Part of a small language model's weights.
Size: 10 layers, width 96, 3 heads of 32, MLP 256 tanh GELU, vocabulary 2048, 1.09M parameters.
Each number is 500 + 40 x the weight over its row's rms, rounded and kept within 0 to 999. Layers, rows and columns count from 0. Numbers have three digits each. The size before them is the row's rms in percent of the matrix's.

# layer 3 MLP up, 256x96, rms 0.111, rows 69-141, columns 0-95
089:550508478522438533498475482499509491484474459449505508483455515474552458465523506522509476504479550503440475531468507554470474566465488594502485415535496484571570505485479529485488475526456453498521442402436486487429494495495485528487596447503406447535497471510587506476580528497421457507
091:571552504466465514475491471473518489427414459549489493435485534488571495459537591532419551557467520517528476517445519501536531524446484488556546519525452571488498401453511438498534451486547483502531480528489482516560504502430448511513476503541465452543482541491453459563495444555493501472
103:485458422493513509467471539503570528431397448518473538489534506478517510571480524572480531499504520527473498533481438483492548474526419510455535538468537492412486538525497447531499550452516498433577486432509463530524508505475456492608534514514512556528524487484483520432521500524538591545
093:524463416456442515494468496481529442466483526465517475506495488565522468527515475497574508520392501573410408505516517587444574483511475480499439432506458521525544480471555499509511496485495482510502547526522540506488513477494485470438552455488503509542607497547464571498522420514510476485
082:447499490522419479501496553489530478483489553463526451536525462537487437439578486524445476500453460485432482446578498509544481508515433453489493461539460553438520598481528425536503446523551463507514548468548564478432537530535469556547492494514527484537527529476454525486523411509524478539
080:502438452455439458513503539586471488446509526492537546514481507499484480456473471513522494553430561520514461504457438457499472483486454466540523494531483570497523471493557511467508562479597533470564466432431499454455553535527443535478518518526446472501451502415459437458437531552555507484
099:499512485526553503530578476494527427474486487470509581560453443506501457562430509492534448465522448492533489583539530457504489451527479522468550464474474562476543518442525446559537467502406456434469575495564478474442527513518519448485558490505529529565514529499432540530543499472511501539
122:576513425509443495448528496433600477479491462525491521541490502444533460559505525508517560506524531543519520431583449452530542477538502435511502434461518554525471477544526498522501415468474448444509545471541426589523522512436464476513501493519537501521545521480509466464522509428456511543
090:515505478486586571461486456589525491574462539506520476512453480494573553517447502544447519500565455500536537548507470508484452462530526493481579551477464547420432443515493510563490520498469481480526480455452494481504505459515441518594584476537472489542457507562493487440523455450519494484
098:487513459395498497497522417507527509575445499531458563504448518517491475516564509479495529554416570539560449485491413506480480475479475503530609491511457539560434521479528465569463511489542487520511442475463484522494469493506508510533517517489570433530559497429486554517531443494533457497
095:560466453518462448517482459579598474451491517510515533523485593472503569523561507591498459484447520447480544487524464472467516357473538442504549459511538542488563521503510517472530465492543514500441551447554458467492489499523461472526445512472503473492464506478510449460537508493455529504
096:564467479496498486526521465536441541478516484492454522538426490593544484460501499447485501537472516525464494539433460556420568468501524458472508486452511524447474523414504473517506446449495449517470464523506494520487515583551547497545498593530456496519477560421499472542518499410508440564
112:478483472436438518514610620455566506457500466498539462513472519543507382517475566480462492493454482601497535544509523489489500486504533504554490488450552538525495553516469512501484489502527512451534549498519524460511461577534507486462486506474506499494515566443501454561502485439415522535
111:489454497403533495426538495552455512502489527458541521506446524541527468491525508527540557529488470504456488588523467519452482392483517472484483528441492501371503597474471457504459446512600516501482501555530549522504443517530523481533478514434552532528502504539493461540488457476471472513
101:552548458463514575470462551459553509464443483567446494465500508558444504459562503468468504532487611574508459471473490514506421515483495469554561479516489567489481521480565487510442463533515466498506435553565511424485506539430486490481521517510472449512489495501423430555484521517480445499
086:519584447563500520454505560499476538559557558517592523484507477489458455448430511495431443485424470501466542465509494522485495545564462536542488566507491532481489562520461513446473518487556536491571490476454521536514500496468473500569514510502430443518551510490490520454495503494609426511
094:504551458511493486513495530491471560482492448463492489531489500428497382563501479544462444452528484496478585534491488507507520558481469500512550433502557462499527496480419401525533478555514442517562461546515498458490531545465513480479528499500423512575498558490551534528447443469462427548
102:509518476475508513504457516479492548548552495493519561520480463486604486521570539493539509493445484529490513516466496457483466560516458520560530484489464447525497409481511519577467447467453519527450424467496494559419507516415459561543575562531500439510459484441456531543510471516533529576
098:515482400481560413439497529469520486460507388425514502460461473551535456481542582503489554485554531496469462440490505466458460461519454480517582509512533505474481516517529490544440454486475569514493488499472533453483551537509484582525525500500520501483454499541467512542478395513496536556
063:507525480509427491543534525494550518483528442480449432526534466405521447469459537543422544505449471519481457495551497480559499502541453471519489545545470484531439544477522492519535438548487509422483557534550462554468510472523530477492555532528435421564486539467498497569526553478438563495
080:502534484487535446436511451488477472487533529509524501436439475390489489535522530506465450517451433485506572468496448554502487498476493551521516474512513514470489513507495421508511483524492490465449431501571522597539468462424532446590548553517403464524523537518494501511499494456493401525
106:475500442491477467453511437509536554478506572536471456500414469467526468540498524486434483468521458519458576561578442571582500493493517487504543516501513473502440436518489483552513530515426484468552535523538418471501486470404491467482568555528502500544563540530472541459513490478556487492
098:523461531430498576457492552511538475542485487481494507482502489459560485478506509493538447528467418453406471523444504541574564430515518477473444534455498514503458558510482497524439468492624493511569533499523475467485509584502471495513533505543467495499483469447483421574477545532516558478
109:501540467453464537459485445559536553527489467439475482506449446468531493576469518527533480485507541560425493522453528501503364481522517504581521483501516500560489505514526545480510429555491452550466494410417521561454498561522549452494533500512460504480508506502522420533525546461509530515
120:528431496481513496487539529457531465526465520513467500461539496455446513528557510566533425544419488526470488573449476466512526495477529507564510460484543531401582477551464509538552508459597504461457551491520488587511508499440426506530533441484462427483501482487471504580480503535499489526
105:530452510533463486441567505566556472458441474448514540447474547479479504449539501534526575537485572531506465501510463437493471427452450416486532530530461618526501572434542472481465460518522493508517482454560516494471574508517517494530450556542475469505497494477503457527540525494477465563
117:445483530465521516492494476504536468439447539469522539479507465562507475572539498509471562484402492517501510514554465556435520416466567613525518500498524582573513538536521455520479411526489517479451458499569507543483478594488508559455473507523525459487475543525465491503451535484516501484
100:462528488560440485442433474518474521540474539507570515499505435528517399553538564519532486450439462446471534534532485542581488489529499454494518453414527480521465518462473423506527460520471505498499458455449483582506496547513500509524553475555467512518541533469538529542578555427513466501
114:504573459447467479453492389487538494468517564505529618541492556546511509493531534505538482554432506495425503496490442489500424479484553540492531514462501549520529444448523470510439444484473532476485439495585483505443472461490465532537513500469487523493544592470455515554557521494508467502
070:512465496527491509485536442469507511519431499472521529485479478580535451497459460575501561512523504517526485426552432504431476451552480475601514504455440611435544572519490439459503473498546429479501558471471508483478520485501528451463545479486487431522527514566506497428552500489495464510
102:509490470499462464490515493556523574581470498471555531552504541444541505511447589561567480527485474465550426494435481478527521507484516464493493419496526487500515562478457564423502416532424513534516538419487512533502551507433547517487494519526460470499444539547438500501553532494508442487
106:464576446512439462522551468555522492494523481524472535559491525529505472522474497588491528531443497450512551493484447516514541551524529571487508490469534536464540489452524412507479511496525446487476489460476436554454549507500393525565500503477442503519518501397562485480589482446521541547
097:546513479519474524451457449560517451575527470550511587473495498568522481460547573570538513507482472454494499486455475547470578515533538441524438484457485497500536556419515502533454483463577466519518496447506473517503463490466417491554491550531492476514475594531448458501565532493451530516
125:528456479492442419502553473489454527506499438423489505508482484492518429482546460547480523542492540577499495500503458554505561478507494455500522550530558524497517540456507482485534399546516454489490494445463559479535531576526507517518553493503458438558446578439559471478500475458497407568
098:514480499507521482443520407517522551498478542485517529502581517417579480537462478573487516483489518513512546506456480516526539472473498399523476547447578481440439479569543499439563487496529491478568572503554492595532430506476477503480536505531447484492450541449510481467501536508478472456
101:464559460480510499456535502504506519446448468504540518550463459447514457462526466517453549533463545517543494489483495470456526568507506484529448553497433579527464480485479436500459526496553468525492526484558488527607491602397485481526433509543444491561481526451489519568428490480455488524
096:499447452479426484530484469482541588534464518486483479504497502507595435488515486497495409521463459503465531468520507535540598503506553528505515387488523474472485463531487517503543503466437484505563577523485467530527489581439465484461609476538442444494539484446486473496535505487539522505
107:527519483533501403430518466514460522545524549512553494457508527434543500493501524541463543499447469469524551506486425532512574474502585401464489491498461481527497484426458501467501478546442466495480573508490487553515538497473397531563490589506472509526570535487514494509480526436535451527
098:479467522522560521525545505557485537487493534480488530495486477435580544435467585586547490486505481542474474500495514491422410475500503523485531438498486500452510513488490606531557434503419473520552551456439524486461474619532521489486553517532507476521454518497470497477536459458514451489
093:501501471481514502536499451569459486454449552479552490511443467464520466555541470522523459540493511501464467505540485527528497509541471478573522463443544544430503473408481397509508439559479532425441475506544452530441529538562481466543475499595514528547485498503448517500544540408473492482
094:455481490440582471472519457509558558419419548459474513513485443486523466530535559559524560545461464510495470494520511576438465464501566487507596516497503485503519529542447523568464466557519513514499501487488456432468461580504451506510501474507510505501440562531439492502530450420500530530
098:524551500502489543548509435456500435454455505479504568546452527475531537536460505525551531444506531490530490457487467514475465459469539571509590490477512525576514482440506472532580386525527447423501504483522466511488493521530510525427535482491453482537454529520512502564566507396476453507
098:504561500474467519456531509507535495538490508478483513515521496379441454468512485581428484574504482423518509552540459533499499469497473573535449539529514499494543431478440401495521507520545516515502511456515561465535503503443517444470498409514450474592456466451505473556465520523512458523
131:481552489433465564473475489440532533435539493420549470531514537513529441527595602589517463484483465469466503512461444577479504494461568502510493502466574514531555530532451486479474418557517556458505530495559490492479480495478484527485565501490478475527511525527464505570451463456504536515
091:502437493388530557481529523541460504571468508458521504508458549560543433499499477484496506566442490494448564575527477500509389513501510511482509529473541561487438546462550530453487440473448466476516499539520555525487435473488517494571485516497548495528554534546445440496484527508451469445
107:456474442409529521546553473551487503468510517522449567569486530497487493528551533603528503508426474480466470478584348498478483472488512506494523498479460489492565519443511499548517485529499546426496523438525455501441510513448505463516487501478549495519456530494498499458555495461569477545
104:487524487462498424445537508469526518417500458467439511537469454502549415609523568520533494523478504520461481515514471509493547543488521536468489491432495463514496484513466495577407466496514541526530575428475467547520495519459510493505574517465488516497560527479535496482585440469478575569
117:478508511477480441404547559512543509516462561528498459517460465435503432507586531482475487526471470543451492560505469537551496558519527492471477541474488482525405505508471458535461493507462503523553469447506563512492518476418524536552549457487567438524570506501540505511440532490588428517
097:495545510529510520488517493501465499514561523439485491501452504559521406471539541488453444498508478509413471492474519579483593549464479548528523435435512489449588482437498507458506485540492544543505483503553468501496510475490479489418583500563396505484518529481559515516565466459527501563
061:485474489453510544502477449559537490528428504468492468533497527490560502480554489522547472505480507517481558571576538507527509470544537480546530504531483579455577499443491501570508528528522483463572457521509482465498515644503471553413503429514518537496442539460513522485536537429460544486
105:480490526374534487471546462504472499391481529430542487464485525458512462482510519517546563486454515522508512491529507522408516494487459495455516495441478523475523550550547524478578446497537392446506604517534576547530492561493517541531520508497558501461556543511491480502521482516491497531
118:484526511490499534540502504536506463461452485436579569492530509489532442510506583555527518464473462449447508507545498456466426474516511509499526498417503525513547519407438457554477396479528511446468468438511544535487503502549445571582527506498498507517507555525527434528537519475473509579
092:468516478545506556485471458534444535446500576544491525539492503489478544507524500496441466496420501487428434509490462516532431542489514479587493492441589560459588540546471484427506449484503521483510504524492448496479482584497433468553505531535424485514484500447510464493486545459529533584
074:516511512513489563456467422598512531516486547469457458498478479482438472491484511556481486467493477502424536512512488572540517458512526435554523425460510571471536529434492472588485470493468432454415534537474535560497461500531460520567541521557476542537599478517508473504484536479489503530
099:495565439478481517514436431502552565435490499441496571479482478460531521521526495531587558474452524507471589493480463546472563516520476509529513484522518509422498557499482502588493469437477493478578478439480527538451490495440448551510543591470495501513505532412466462482497485540479516477
103:527526476437516499506546507479552534487483524536504484440557475393503493494504526460524536474391520512415521580529512515500563422488539512488470501477561435515519535506494502554495490474502503502490443410442479578508540524500522545513504516444542498538516488411498457546404475491470558491
093:488533489549526491526517419537510477495518548457541494514481412631506450485517547500465462443525448556430496446492468556475441531528526484568499416397586523476519500485469527496532420555449533491508467539494516500507453512478508490556489527508465506499517553478443523464523472480519481542
098:468489480393472453478489532531460585530458505503457477558474496496516383524524540459453478499456461575543511544529518463492565542504489526500462463458502489514473546501527447538494548444497455452526510533439586505468482579473577489506514467518532473550564482472530547562501458524512455536
122:542522537416486452454510537483579485445448496544480448489533440541504415472564483501417533525431464518457500545485499512468479556473506502480476456492584468485522556461474410553458471506473469538477524516526521550476553567503513583477501541503492465493582518508447536518529442466494544493
104:492560470527531476518565518503523473445496516484495517524447515402519491468468516540495463522533500503481489494510476448563457553511475522528545474449518471476492448457559515579508454538394503522599429448497486455478484532461485529511579438524456514632509532472470518490489542512486485568
092:539451491507590472546509401502497508551538522508516511493499504496540536466513530524536491501472506471492522416498485474432469513441460478508515438489473532462534512545467510485498424475536558533472597513566561517508522503419486479541516477563409442528484476556545461391530533463455514489
095:518456476483434460534473600524512464504495458559556478561463515467517418458592505425525480472446486466520486530531486532519514508522517589565495427490478524510434490439539479508526424454525472491490442497475506524519564524423441514510510443483480491534515536468497423551536547468538517488
088:490419490524479473482524481518526545470483470456524547476435544491521539520464531508500538488555481474568525516482501533411422400466477422479536532496510591425516579523519488507497515485564431479532527459469520470498464493458466490540466519508453549514504531622514450468542529538467473478
109:456506520487526538495524518562430501478493552489497551521516516424479443541506460536461535489482534555438538531521487443460448494489437525478501547493556522457485588460504478517490484484567503473513496521545632541448484524480558497542507463509504473560484518451580529473493435516493418590
119:461519456422475474435528547499549543485480497502547531514489437518467438495595575513388573508414490536459462573475503545462531502515496503423489507511534499544490541474468542537441472474480551500478550530527504470492483553471564522591477504523519454541512497509496507567503440467467496509
093:498571487449472488468486502447492507438530497379552422543532479497425451544601515540507494488531467557481488565455481525497509507481481453571501521497569512528500463489495487480467448572523555480515592507439505466495456487477547501475489440489524453502542533573530485541464437458519484509
089:497517429500448491531542538557581509522515476491479503512469531526490513447528500500497491501506521526465521519530459529489557527510541512461608352536502557431531453505528542540458497512466456491518501488487467423485541524559445564433576482516472413526469526446488474420510528510499500480
116:484480508492466462493515498503533512478513575584521459482512562431530494472481479517417525516526473511477457501520450480518551506496504439421469532496529577462549574484531538499571472507415450399567532454549612520468532542468502442501501476516520444537544549495469494478475522471462477511
118:521480498433532478494569477520505585509488462441447491530505525486514501531506466549450494480510540552470529515519431548523544481494527517482563502540558510482528520448486504507472427500568489505510406455460533469487472545458504506546581510525473474589414576446583480482498505457527434572
091:531504465462523464485568492492493538516545475457512553525450515399457501525513529496526506537512477411506525517537485488483413492511548439524486491508580562523502490491525538553612540465551405491513452505467477499463526522529522422552493536540522485478553489407495546591468477515523484488
105:511432506472565531519591480547532527413502511566475501523455534493494525428529496572462439527426512537465558520513450519433524503490505485471446557459502589479513562415526470448516525501490492467450507574570532500478508518481471462575474508468468500535496460456538435507467479470472514523
198:507440451427497459501552488536490541517476447441493472495471525488479464535533449531466477515468492560499540498511435568497553453502555474494511535540562490508496519466470467475467431571536508511491481458476515474551507542496493537530565510519453429561450562439557434526458479410544440588
079:544461511498471450435499519463470515550486580468554492478447524502493470422480513550470533490490444461466521495534458575575543454510474476546500412523486469499452521527474468485488549485459440489569514512422561558464560519513485443500539481559489468480499504462599493535556513563546482444
# layer 3 MLP down (transposed), 256x96, rms 0.0719, rows 69-140, columns 0-95
090:527476550516589531546484458518491538494501477552444534478532487622529530453517518454491541495515508437497432518436472536457445488524513478448485519522531490442545413570524556434527502532455489515545515513515507508542481442463447501508484521465495440537477473420520516562457594497483513555
106:478465545443499488573492537469545521475522544522525511491469442493437558519544460499533500443480455526436468498439474499534511567519538497455488507455549471489533528524479570473491551465493510543492418488542502507485428523499551514442488583449559549452486511627520516422471506446460513547
091:588479515529442522554469485580441430503483539496480529495495435516508521516487430557516590525455455548589509457526544494508506520491465506528503582471523401541469508512478461487505529487488577461419494446491442500425517566496504493464524501527525512514476441536482553487511466539509449458
089:502506440493453451504501464479474489555412583483488500510534519524508449497523577508426545507512507487464550520533500490516486526481527461548490509497551478501464499562431517473563502479433486461572497523461492510529494567590490539448462468510492438511478474651537482459535459525460554458
096:427457487474529497447480542498504417507483521505535548512533497484512417528518540494465467511479483533583488521493491496447523576504482528434496544464426567560493507535482501507465545531479488447490569505515547491530508567526448603458459450511413492464568531553459534525428554508503510446
069:462446506466538532503510482479446578548523518543449422493468528556504523517491533444513495432526536553490487452446545482488482469571427555464517473511569523462414490542516456487465420466486536527480459534544490535453485555513471551531504541510509522449580552480595554516521457488507504453
102:560429518497430466509504464468589446538492546513499496498437503549516520477588525514532529467567476542541482529503525435459496522524547512420531457429459505519498495557543526512485481461514485423428468533496476467478493485469498447520447542538511565489557438582497492524488562559475487430
121:507512470439452571527513505490469426455537560519536504549523541456568451508488460474477453498551549488566469427438485531559511451525483536587512459428483479490503436499440497440496483530475502480488559504500464498525564483505494478500579448615560521499521522518463505440515493561505463510
085:470558595527600428497443545430476411517511476456498424531517497510496487494462538509558624514507485469524481555567507510493479504508423503553470495486522478493489521482414515525596473480476500465511504457487491452497554481526499477566509449495508494453489519498480505553480545514523439458
089:509475467471551529492446451444522467532490591533487552516523500506540432457460479526441525456486505549470493520450518541525457470490508528559494534573517454544472474547548507513497438515411425519458535492484486522444480483490486430504545540495505454530533497555511508418560607580514455522
090:536567490498482479504577552461492503487471433540536474511517435475511467457445474437514518563517470456571465573579526562526498499476558523514465496494492492516547510563485457532454452555446461540547443473474484475471553448489527490400477537510463539424507489576520560510472538501494520440
098:571460500435600463491532476454481543449435505538484527495529567458478446532527492503465474520489578508480503568494495466506534486573506513499514459566514503469463473582533455496557462503550463536416476470498503483427488473498564509495554485467427583477453539426489507513485485496474480573
114:476528563435442513626531480444505527563528460489460483520484459475482523412520539569507489462554451488506547464560548487514485475490529448511543528415543483472514532541512503494439563518479495513486517465472423479538567503503526477441498528511483491521427501506415507504430499538542502431
118:436396404504527487572511474498523494492482484525479524485498549492470526500480526451502512476590504508493524409513496464534461571484489512517518478482553493574504485390509547527536534551479516495491561517496467469480495501452429595546551439572478451523460500456470489540457515531499552467
112:491497550528473579462495527474456531561495514516529478491532516474526459505509466498513508504501428565453513410445464459534511489513449543489550483407498468479483558511526483565440506478547541490468527462498493489530526438520496513496502490427581473581550527517530443372520550484492547424
110:527480408457449544479512601520449490496485526610495507425513469503536467557551540460469479471577515524506533500527473503511532472509495445534523536496444527507483491551430517555507471527518486471385429447528504556471485487538550469506520511520438477478463571489534469518501479500451536567
103:560474464581601467426502504502520532501450565465465489481489499541538527505473490500513418545516481462442445495420506518530418552528509468380593543502479486498483493518472588450493421520531506482469548456529500496528525506518489472501484556442492547497484494474522487521455482537495558524
094:471425519465552541470515508475588422490525462491509528452507462495480511470422458515517516477522513476545462448521492512510531535471565473462500537518482509505436464515515501461542572527476443581457520488529518508475433500555478594471503456548528556511478581507509543576386489507442499468
093:574436552451480464473468501508543541493456491504483477492515490511421494463513496564438494412601516420506514479527497473585505609524511518464527532488529422529547518460522496510442553501554557523561449460506552424532446494493477482507469474484444529517485555495504491463535491517466543513
065:483497400471451432517441506497589544509605575504493484492559491489552441487529515392529495472507490509528471471471584467567431508466477537501502528507433492500492553532505523537496520500500582511531502528473517485504516452507477501470502463532479589474509518532520489441490500458538578434
074:490442555466514548482503594453541544498472524470465498504526484532528512527602474474462461518478507599432518560437537463489508505521522504454480459490429520572423477507495467563466550473502474499553522490559531503474546539499559520408523549498508559458457479477424488526482447546495523506
100:557462509517557510560428446517488490538439471510501520479551434529441521489481441495485430533482543461480472521505514473517503557513519463506536455455496509500462419467522465491507492504491539514535466523421591491515539438513441521537524500482552512599519495487477478508642556548440527476
070:523491501509553502520480596506470516484572497540460524542466510477447509418499533474520520451514538549513515432520525454417507515518450590480516509490570508432520464429515533503540572483495508566496479517486537533458465532497454563444526486431515475558469469454493487436569502501560479414
105:507469466500482469556488438519503533490471474457471491430538477492470508539551514484554545482517514521560509447522493435456578456480447550494516467495528457499581490470513461480583590450521521533504403588467545496503508506511463415425441560485550487503514474502492480536571464535498516558
093:490531469514561556562465551455551557453553438474471500485514475562488457444544582438482547572537436472519448476506494517504479476473512514503558557537532510480450556453540528553448522506418536490497506472440432498511447456503567482484440520463544525522453496524442522485558521499490563498
102:484495477432507499535552482393492477523488514445581529490538446549487512519448495431505493550470495552554508467506501463550472519523473542529455508533579508487436414513550508520477502570466441421482462561488487529486553470527526532485481544472454523486513569502524481501425548480485516391
120:455504527521379514502557408598507562539447562469481462527507502533471424485488519509500495467561480532545532505505476510578489416474519435515510562479491472496552453532521428484488457528504423556479518494510550535458498532452456485495500533548467451478462515472505512496489480569518544552
120:570515520501512522526453453508469473486495489526490468477469508512625531517494456453537496511524537493524553519503482453479514557475510552456443562490449478497451497551506535477528436528550520447497546450553517483501596506428571456400454545510468538481531483466432537518479437481408502496
109:504499521569474485499501482517394477562489484471571514550514489390493548539440459483560508442539507507573487486516460512571504431489518540567512477490492478515450492516496509469504530526427460433509528532540480437531497496517532570470574519465510515418420471490539527481588502531506487515
072:480487581515544532552511428461509403445455461549464479501530491587516519607503469520482575467461463453471464520512550441465501443531472496501504467587487501531458481507501469471490544514457454522491570494516513548550508464407459544480513491429492514523526502572496552463493484476460531485
101:546442459525491480562523512528519424450564523465592500428497547426425528501565476529497519456512462486456444477497488471499515535466531514547448512598483553540520438490523508511456475498487492525508433517512504524546452471501512513535490451497417481487508432528561513512492435503578522416
114:550458477481461564516536480525538457597481432437494520468471526409455506484518481511539465515499498518512517494462492517499544527525519492465513551454555467488440479564498484539552573560450497470417474489515497523507519523459500587518550482430534469473545439485503528513552427541533390476
069:544527542515527512577468451462514468529501431483456541501471467470466521468462414454535486512526533441566533500514535473475523499561483487469524433450552581415500568547522459456453547531414515514552478493513533491452499450496590558525530505529449525478466551436473494514540547508490504466
144:472422514466490490513531377518480487511433502520487516454492579515562482541511540497476478469437498486502523477484487505443461478642570550448526465629489468473497493541531498492521474470530507581463490438446504482545484482474514466532565470507492535547481486469538538465493506475495484531
095:448520506457498543571467470478464563482549484544487490542510541515529523457509576469484605505487465542526503450513472516589527522492540568506528482463447472455460427507430434532520484464443490529462469559532565429485637455497478511487506469504487501472542517471529508444484495505536526516
097:465511527517465468510467491503478455476520521589520527583515435408463524465547480508477522476516463519487488490482495515582568559478518492495488571533467512507485425527457524509436528458433570449514469517475466525502502480458489504517571437514465536456520621554578472516512554489450552506
091:460448560511507505477515442530510479493497419509465517584490475476452501495489560547450506532556572531525447498411459481484453518466524476446559501542521531475482475444485487517434491504536406475507511547565556544579507538573480481506436450513449512569558469543535519489496461518456453510
096:537495456434571539541430538518525497544433473473459549464498489571485476473467428514501515482529566483435498518453490441390481484527505485481537468486499429539435503547473532456520470479534547499573445510474469541498592497557540468498525485469510497484487502465519537483524562556540562431
083:481471472490462511514418509461523508426485484433457470475468535442506488543477487517513518517530559440619510523483542513568575495529544507532492447505517509408503453552510415553557489549459554463482465502484573494502479478495459516499462554455489545497553488545576484483443527514440537534
095:573531520510508564476518475514448552540525487552504462489504529544448570438502500533487480509471474468441527497443509492424528538529535453497474531523435481510417531541474528530460498560557521447524547499507440469467458507504589416481414490505430528507485452434525529525520446561521548451
102:491543491550501502515473542498494540526569473571440427433464462580498427462478586519476463502470443527491430511466577499512520498522503457546464520506501469483540556545515389514504472475497408517484445437520456548467493517541531545526526557539509479454485557474499471468542502505562531513
092:513511514534464513520458467513519506463509464516450489467525505493507543498506449515476441448484397519524516559567489564496462441481597453565514537456477467512469524525621473470530579478479476543515451536492479512553528455471465501512503570473473510423532520422521512537476528524519563412
103:492443571473524430542445446517529480471487560516433464540484430576507530502530483539447527498488488527493495438473503507510454499490542441504507467477489509443486502553515497465505465467448468480499477511549486544479561465595482478552575592516512551448588548510490461529539524538469472598
132:462529515537500520480469469542421468448530532516584516455499557497466544419461518487488538471513475554498528414511568451481499518476508562471514531488542519552523444455491508503465506489505543489500521421527430473501500564506473556510514537502469534463480523442652528452553462506440500458
094:465500540504529485437556555452448454460502533507459467543476462520489502525542434457456531435568578579514476524556509514447576467440546581439516515528520484520498576478546499468555561467471499448490559528463490488526418502522502516511520434505467453496481527540528461451515435489537511474
118:512508515556491498505595450517522474535470435555471489483490478537520454515509419525457459419549498515488558482459513467442516503521464536577535438557497466507475506529512518479544503462476411474461512525520592480503491527501521520478530494480453469451506459468528567467540444537547639492
120:460507509515451567435512574528499491499484486580466518499566451501523481527528525492504484493569470410526451538454464550495429508511511542523436496473485454517508490448479501477456443519547468504527484458559509460491489484517534563391512538485517567517472494468541439412576476564572499515
118:417454452602417504543543461548487564511515500488520523514528483581481498601478499575553471544518500537450484521562491464516499437498506475555471514440508512543545456463563507470486458557502464532468541483541414497444459529493459541526474462561496551490442534521508487486481511480450498494
072:510572496472545504506449457533480526472566481552505512563552440487481491492532460537441505458476483374542427485500434434544492510453505483519505577473468482507493503494451521495480465491519502515544493504542510517423531458573546514504398591503523525477569539457516510502453467551507522556
075:480463416565448507528526452560511596436491508479445469471506508542547554529552518492500478537554509512541465499467488477479543465554534504443474485532432502494538470596444479520526530485451548532502527479541429403489487449514516517463518505556475494561491570540500484433427499480444508502
100:471544496558483549542495490472447449524486533454518471450502600492514515523430500533496447500532469545555485580554494508551489453471518459518507520448436489375441454525504469453515457537492515468480555560526545553476542510591456530544518495450447514453551538499486490444517474530537519496
121:553469494591526501508519451480456513511507550518518552466531542496545568515451511499455506525525514453536499459546530457566495425472484540420522453456507516462527474519530504410476532458511493472446532532478476514509549486486499497541440532572409452448453402564547489461570537473491489530
089:591529502482494563552485534535487530477473514516429392480542471486464498466527469524443484477553494530551532480457469485451495551511604553526465495429509517464541458545435483503469466484499536503524443459540439452486538510521519473464503551551582511547568530545491504430440510533485457476
067:506502576564447528512479460471554462499528496498463457479510538426443490534533411491521468530447541440460478501454556445472479519592492493441515543513495415544514500544477535524494510529495490494486498586489443469538524492491458542539383492419531563455499489491489527525459521549480537457
083:575519489504443529532490435507548440513514501519493452508470411516606459496508533516454500492521517396477520398445465494444559551502547436471461566570494483543497534518518502482571463542492477522519519503493519520478541498511539429474492438588487515528461483535475523541497441517481474471
095:481568483493536488507497439568566493500497559460554505520477457521508499403493443523388510480506493491602492507472520535467440514489503600438512500519383496527510464495480527481570546469480520569531532533469465532483523511469499426490537520515469461502442491549452482445547477504479509497
114:524511529508481513554484453567532525497562485521420445512549442466529512491514517473507575523549532528525446506458517429436592565480504511543486553494492504515441485494488468511464510493455452516523453533579496508501490489489508478476480518516459466542504503596432442515435427585408542514
104:446490523455517494512503478526555461478513497498494485512516463553555495547479451520497482513506422594478405554487518509496557518483471506511452551485531552476521555469601470416455462557454614447501509465455507506463448540509482514468521469496548517435518549574487565501499493481487482572
118:588491467490461473459499543563514534555496425476466486520522539489527448507535466443428486495507504488541489460457447407448510523491588498469490510509450532518543481540466486531500483481487465538530524531562556446468577575481541412514514508501516559509557438544446482452536462499493540428
102:555526516471574510485482558477524618561545500490518489465545520474430532480546558493515506534413464523475560485455552531516519530551478503446465498441471468445530524525517523522485507462423510512483422535474534516496466511466537486504455544538472516415522436512459418522467533472467440437
074:541518479599559545538479510509465544488503523511508526565505529486469504452530514548544425503481490469525519517474477459506469559453472564525521443478456474552478538444517568371550508493436487417513559538512563455510528460511559565447428479483501510484483511513505527433485454505537513465
103:552538536538544509534470426476467551489481495518466507470493384424534502558549509457415440466489545544464461522420509537490569491486538450441428508489465487484565550548511548511434487487509568513501525524513460510499500503432504534436488518493480558477515522527541579509529492549489453530
081:548484522559570526494475464515542486537524386522504485499532425536558484500511504500545554550487522504436405498526451515510497513461497468502401528437558485463478396456518517526498495604459489566486486503475490549488520509491485517470481565549458481506539497461466493559466560463487502450
116:445417540515524463495494521609496491480511531482489524475542484564509463529494557463499435498569494589564455505528497526473496511487448421429450474505457452481491490496466484543462519497483546520516480495509514547509389533506487573505508485569462522483564509529564601430507469503510487465
123:436454452518469487483530553463497435554515448573508550519543507506504497480535550470526508488510562483533520515544477460534624511476515491592494553495494414550479414561486466499502483455540379471535533498504522473524459501496500452445480494475474475514472507506552499483456539552483435451
092:486478484478535438515503556455490436517508521531452488452476463546577506473512577488483548422456466560504439416539536501538502496476478569465518565514544527552484495458471557457503500422529500463509533508530452497594462505582503550430488551473457511549436513516518458507532491518479434519
083:505479573510508526523525511515485525523515454525529519456544445463457549525441598407429542519527552430430453482443461516497461484524461496541524515561543499462543444525543505537489521495577506484462440540536524525463438464475523439540504529528489481499462504530512528391508525523529429532
119:522506469470528564508519543443474564465527579561521511544534534495537463463509486518481531464544449518420503508475459482398510468513575534491574540486506372513519461510434536468511449497417449498481491473498532470507499462462514508492449498510592463441509513521495521500477543539484566552
128:474463505497492462484546435499491494434486519447453511480499484490467467490513545470413520515489520536495497487498484446522498504605554536444504512617506491537519495554444468462505444535543490551441524493499519463489473476524594486580541452480467512577454561485515506512517478459512452624
091:475532502564571571428473532527523506518500546493475478521563517480479535459530525476535501482544506593586478437473464455488494383463487526531548543429462467495433533545549493440434513479475551530490504514472469506524479505521488585504501489463546524573474477517496473451510545529475439440
113:515461444478552493505505572497534380501528457477500492486467602503522500505474407384437475435489528562514548564494492502471553505505476507484526571472566493513453488489480564542547531487530460536510452463460503484483484534511486533438468526539461430477524451494509558512532474543517463496
155:421438496530477453525539433476493499438476487479487495472518484529513418470521518491462523516489512548481475498492512495493485492644523508484460542635512521472501529487470508454513404495525507569426519484490523515472486481497574513556550450454482536542496578506501456506506483471509510598